Each number is 128 + 32 x the weight over the matrix's rms, rounded and kept within 0 to 255. Layers, rows and columns count from 0. Numbers have three digits each.

# layer 18 attention output, 64x64, rms 0.164, rows 0-63, columns 0-63
166121130091108142125116131072162138147161129156135174065102072114130150158152148141178080158089176130154148126116102125125113129143120122103141133135073105091152080167185100144130092092185148
155136156097166090128107123112223155105053070153170120108168109075159143141156122112187113086222135152166140136102122096203130157085128071070131073130091147183166131182112185086103109191154116
146176148195163119108075133158102169188098153039127118125084139149139171139152165131128163111139102136181145101164117088165084077100238104136113084113152113118113134133096102151157154079148118
147150125147099132203107087121151138146106119136108142090142163139140130099132120080124119136040126179122109110094077152131153157102142112181147113085133143079128084092158092166156150100105113
135129144121140190147139065139146132140136102106157076137143135105137109204134116173184131120052107149094153155130136130074108084110101125198135117185149141142130145133122145149086151098136102
136154106177098167146164087092180126199155100117165171204165083084176092104162101146165142114165101104065164198070156102158144171082113110102106159075106141106190127117156119212110113170150162
115194139106085161183118134156137124127109111063134141123186181134103097094138110137121180156074093156143148206119139128063141152128144162170155105187141102162138127171115111104084123149110178
175159130097111146052066152102141076119106210146243114142134077127143125074166097097158168131124128119144114109153123117132125133184167232131125149210092179118153118159104169095116157123109125
097057143064086151132108155137156155106120117143119139199095169128153161154141122110145118111111124195058113072062177119084156123149148149064128142165151119134089163139143056148175154163169172
098139157108156136109050115122127099087142137106151081112142121125134162157125100152145077090103141137131162138097166181133134167117125073120123120087103113116123105151114142118137111169181156
112081075154164129092109167103138181099103151094121173110151119169131097132136092135147104183110152078189111110182156165186077144111125091128118180107177130100171192120140117075139118107148139
157086160100213096174100150163141144151151138139187105176120153179051074164207157120077159151105107094149154103113103117120139191104104054085065146121123074181137160200157105107157174126111158
089184145147138111140114126152075069127117174101157108139206147174113158154109175064122110085177166128094176093142123116143111112133154107155118137103118111184102108129088128101089079180099119
139093171158092167085129098118155114154124122130095139098147115121122137140175104113128095087148116174080106176105139077109118120087126113092067182130141148127110166125131166084140096110150084
086114104127167119122162160151171103129098090121103071097142121142157155098192109146241163136149161109091159133127140154143142078120138154192129204110147153147117156093092131108175104166057048
141200146120132104149129134218148146173155162076155129157165142112151091155141112162122128142203147077247113108165174105155139104146132156124061137152122117134174202080190074178135141085137151
107151082124100113137094089076086130137074093164137141159199163135190146169130156079115110137122117133152165140136085103133138147181111129157082138185126105123160124151099095152065127126098152
105054139120113125153117179156111099144125135061106134128176101080165109127130105125153127110113081095124152067085166162151144081120121128117106123111131103139107168130155139058161110148191102
098121150147103115110129072160180164077131138071106164143145116124141144092144191133135124149137166121187146195118112114105147149146163177076139157125068163123175148129135165146141117054099146
095181098148139116073139110112079099082159107140142089136153129089153162090176139127114144158145151134101151138121143134186118140143133115078082127155123154199097168056158135081149114126109113
125110105118123145137139121162187075129127125157173181139146134104120147073144185096095108111093132164071116108142077089148183082123126185120105132112100105175131108193090162122215116098146094
173154115114087114148096138157153115118161116188154089134114046130166179113153118126093100117104130146084126145122105083135165160077150170147113162155096095109113126181114101142102113199130086
126065074126098168152078128174152145164118112143145114111132111105149073160116119112155147178086138101124136141144133081144152147119180147088194103203076175139063114177123094162143148125122150
143157130165068160128104136177136124138134122125136084113118127126144101145130191107075169180154118106104168093139179169145171154101105126181089157145158162149109124099126078094107160151152178
172170150176085113161152164126124136125140098088107134109105138143118074123168120149127139117112156091141110146094134141171108132156131123170136111112127150150145127117158165108125083090117125
110170201088123120153125146171166164118141110136183169100141132199201129106143161125093185122126222079099108161088163078131066149117118124096205077111113106129135107148145119092079128121151118
120101149122135125070152127146093139123197146104116162093162170144142118053137140179163157113174188058163113154128167161162080091071142121151187075110154117141104127137182152143066115149134207
133179147112139135114113140121125148185134094129112156063128105152089067136091168071137160101134154132153145165100067147118140140146168179167162097198089095110116162098112146212070184124145112
087143178167134118157122199195130111128165149125128177066100126132150120118121120093113072177114172124069129065124113093144114123078208189159172148085111126176109115174127135121109117050106081
058138147147175088128095093137183149157119149173095110122093108187148101110144135116136170168126107070136076148136089099134118135075097087159117126140113120158094106117145141112138064087129121
168104123139072093139145146132143117131128169172126119178146174135157122092128050115099132188123104119220107100079133117137126144100112099116114118140111161117162099144173106069187197098115086
093171147163078105116177156194182099177063143157145085091117100188122085129127114189158086139118152074097105109133087129145149153172109150165166148128119161184141104082081108104189108163133115
166127071092172109103130176179150102122179131154151097154142131129119124172128158131166146147083076149059140152095142118131105095081135090133110133153130145104083170155131118098120151126136097
112128048111116095122170171157153187158134098167186069178151121129113141116118140075156140124113219156077106115120149148124155102197068064117114052141120121073154112203114119146052133116170174
093125161117124118122067150135109129147134082137163133163153138190166084118155136138103101098126141176132108111146144126124146122124114109151132101114176105129088092115117087175120133121174118
156144102089207114095106100154092121092030195185145167107140071099212122151119109129116113084096143101041194153110188167128110139141101104131134131061125197120115046126123161085111094142132122
125147189104124128124084087125140127141104083109138109129139111150170179160150070149115107163163136118138146155113095108135121130136124115103069126123141141143124141049181093120085107161127182
083163113101139155088162139094144117098107069080090103156156121149119138118153117147155091135118132176119133155110131118145100122109119117131180143136110103114083106131153120152152082133168160
126117089091088142168069102148081116164170111143087150073188101182147092153151122106124164097127152103103102131121141133139099130118147128165138132107096131122198113109087179147144136189107149
109128132112137084168132153114137088139147167129149151139105129133116161128178121150143176111141128185159138113112107168070132217137135171119151137203094091149103163127154145146164153133105160
164089114088122109152156164145122165198074085081195182120123091100076170079121175180077099133120104140098149150109108141084159054069202142170172091162127130137100135111123118128166111165180120
118089205158127148130183125100104141139133114140123085091077172138137133153169182116130097173193097052123172107083095111123127149156173134163142186214162106169150204103129108126115166021071076
091098149147206114152042142116131126131143056146145100138170126084132081143093109119102123102119082148092132051120146072112148080106149129096146158160150177113131144097098155087166137144107058
150141110120132180100113142135142170144119173098131090155166130095150164111125135109083038168000167099118116123089131138114153139129117084130168095166058143107127095173162117106100101161172140
111118114084104111061107153138124168132130083115159060098151188101144149104092146140106142136089166114099134128111141168174150093099148149170125143103154181121127155093136146099162154132231176
118169131127074133168154112139104145127074160100100109114118128111149140148207195173137107168129159133114130128179107166184133140172077113140096152141104124157139089166130077108098153135079064
111161171154083085131079168100185111152110161178081111157107094118103082136127166114138110153097120136158189149119159114149136174112155082116128137117149139152099136155129118085155066131107148
098143144071159157086088124129138133118110118147099140102091203098050133149132118084177113150162125178125102145164121150178121125140078099089111120139075125108091129126137085160157182117175132
119119172092142153128166118125128150179182134152110132143167095082142125111106099178118092150127097069166087130141117095185096104153171149145115130125089136125163090112147117122143139128126099
117196070066109127144137137148098146183156146119118131139079117116135153164190079089119118082109103157121157081162070062076143090177159098127108098172139162150148124061125139084129172175122183
157146140101124138127123127175138075137175089097110129113072086179157167096098141189179109160090165104135113209087119207121205122097099165162156124154065124052141152108155155153097097152102147
177142197158094104126156124113110122117138152103098051167153107134177108141100112078169166141103174193195171096069165107174161165134161168169097156176173085132116089128083111103155118122154077
158126117129147159119088135135076134119139071089135113161090042115176135100159125054102195162150159199162074137187137150156152124097175100119084138127113095112133137143164099123160111104169119
165104155106107126121146145097113176094089148135110071163126117153083087075117165158126158088115133130136105116123123130153142120109161138043133123116159124139173139161109078103109108078195090
162145154151103175139108143148057161121113120169077138175132159106102159119091093118157124080154085141140107129071098124125099156045119165132089180151131080045136177091107146143117138137159157
094108133087096083139141070127133109149146124127151191195148135150101097171139084123122186149165096154167113124119159084118133084129090119115078100151150078138095122094126098124127163125037122
183143140119073040136096148135129138106097135129119109141088159146135146108080125140135142107163151172165123176095047138143142158127157129121115106136128144097164117097126127101124115080112112
070121117136078103109141121141095125122119052149149131134100161068120112179138121101099157137084162124073106184145087128103120144109186115148090084131117141113179155121204106155151078119129068
138124170125147170132130148124119109194098075105150153129103128127162151171140087145125108110090143167069217177090130106104198109185114092118097149089176120132114136152155145045200114142069117
103097200164099156160089111142098161148127117131159155162154075167111138110185126143136126145067114143093142165115107146148199130114170152131157189151173181090071165135118160136136157177151109
151141133098055129114077101140128124157138108172086129136160171119125069081165173126138065089105108116081086103133058094145181124176136128148119148115084147179143166095121140119155128153068112
106179120125165180077147132145169165145115133148110148157145128101119145153098146132079125083150157176118092122148052148146150123123086114100126063123128139139144117123183037145127112100162087
079136126134067145144109108120123148081209063131191113148105098138127133143108141140120144082173130066118111159092105126104138146101080168122115099100122165101123197151137113091103152128157133
102146157148123142165078091108144114115173149149120181126124184122137137106127175151162165089103102129120197125152114108157153126111152169112124081156139162156127127151134115101180118098109131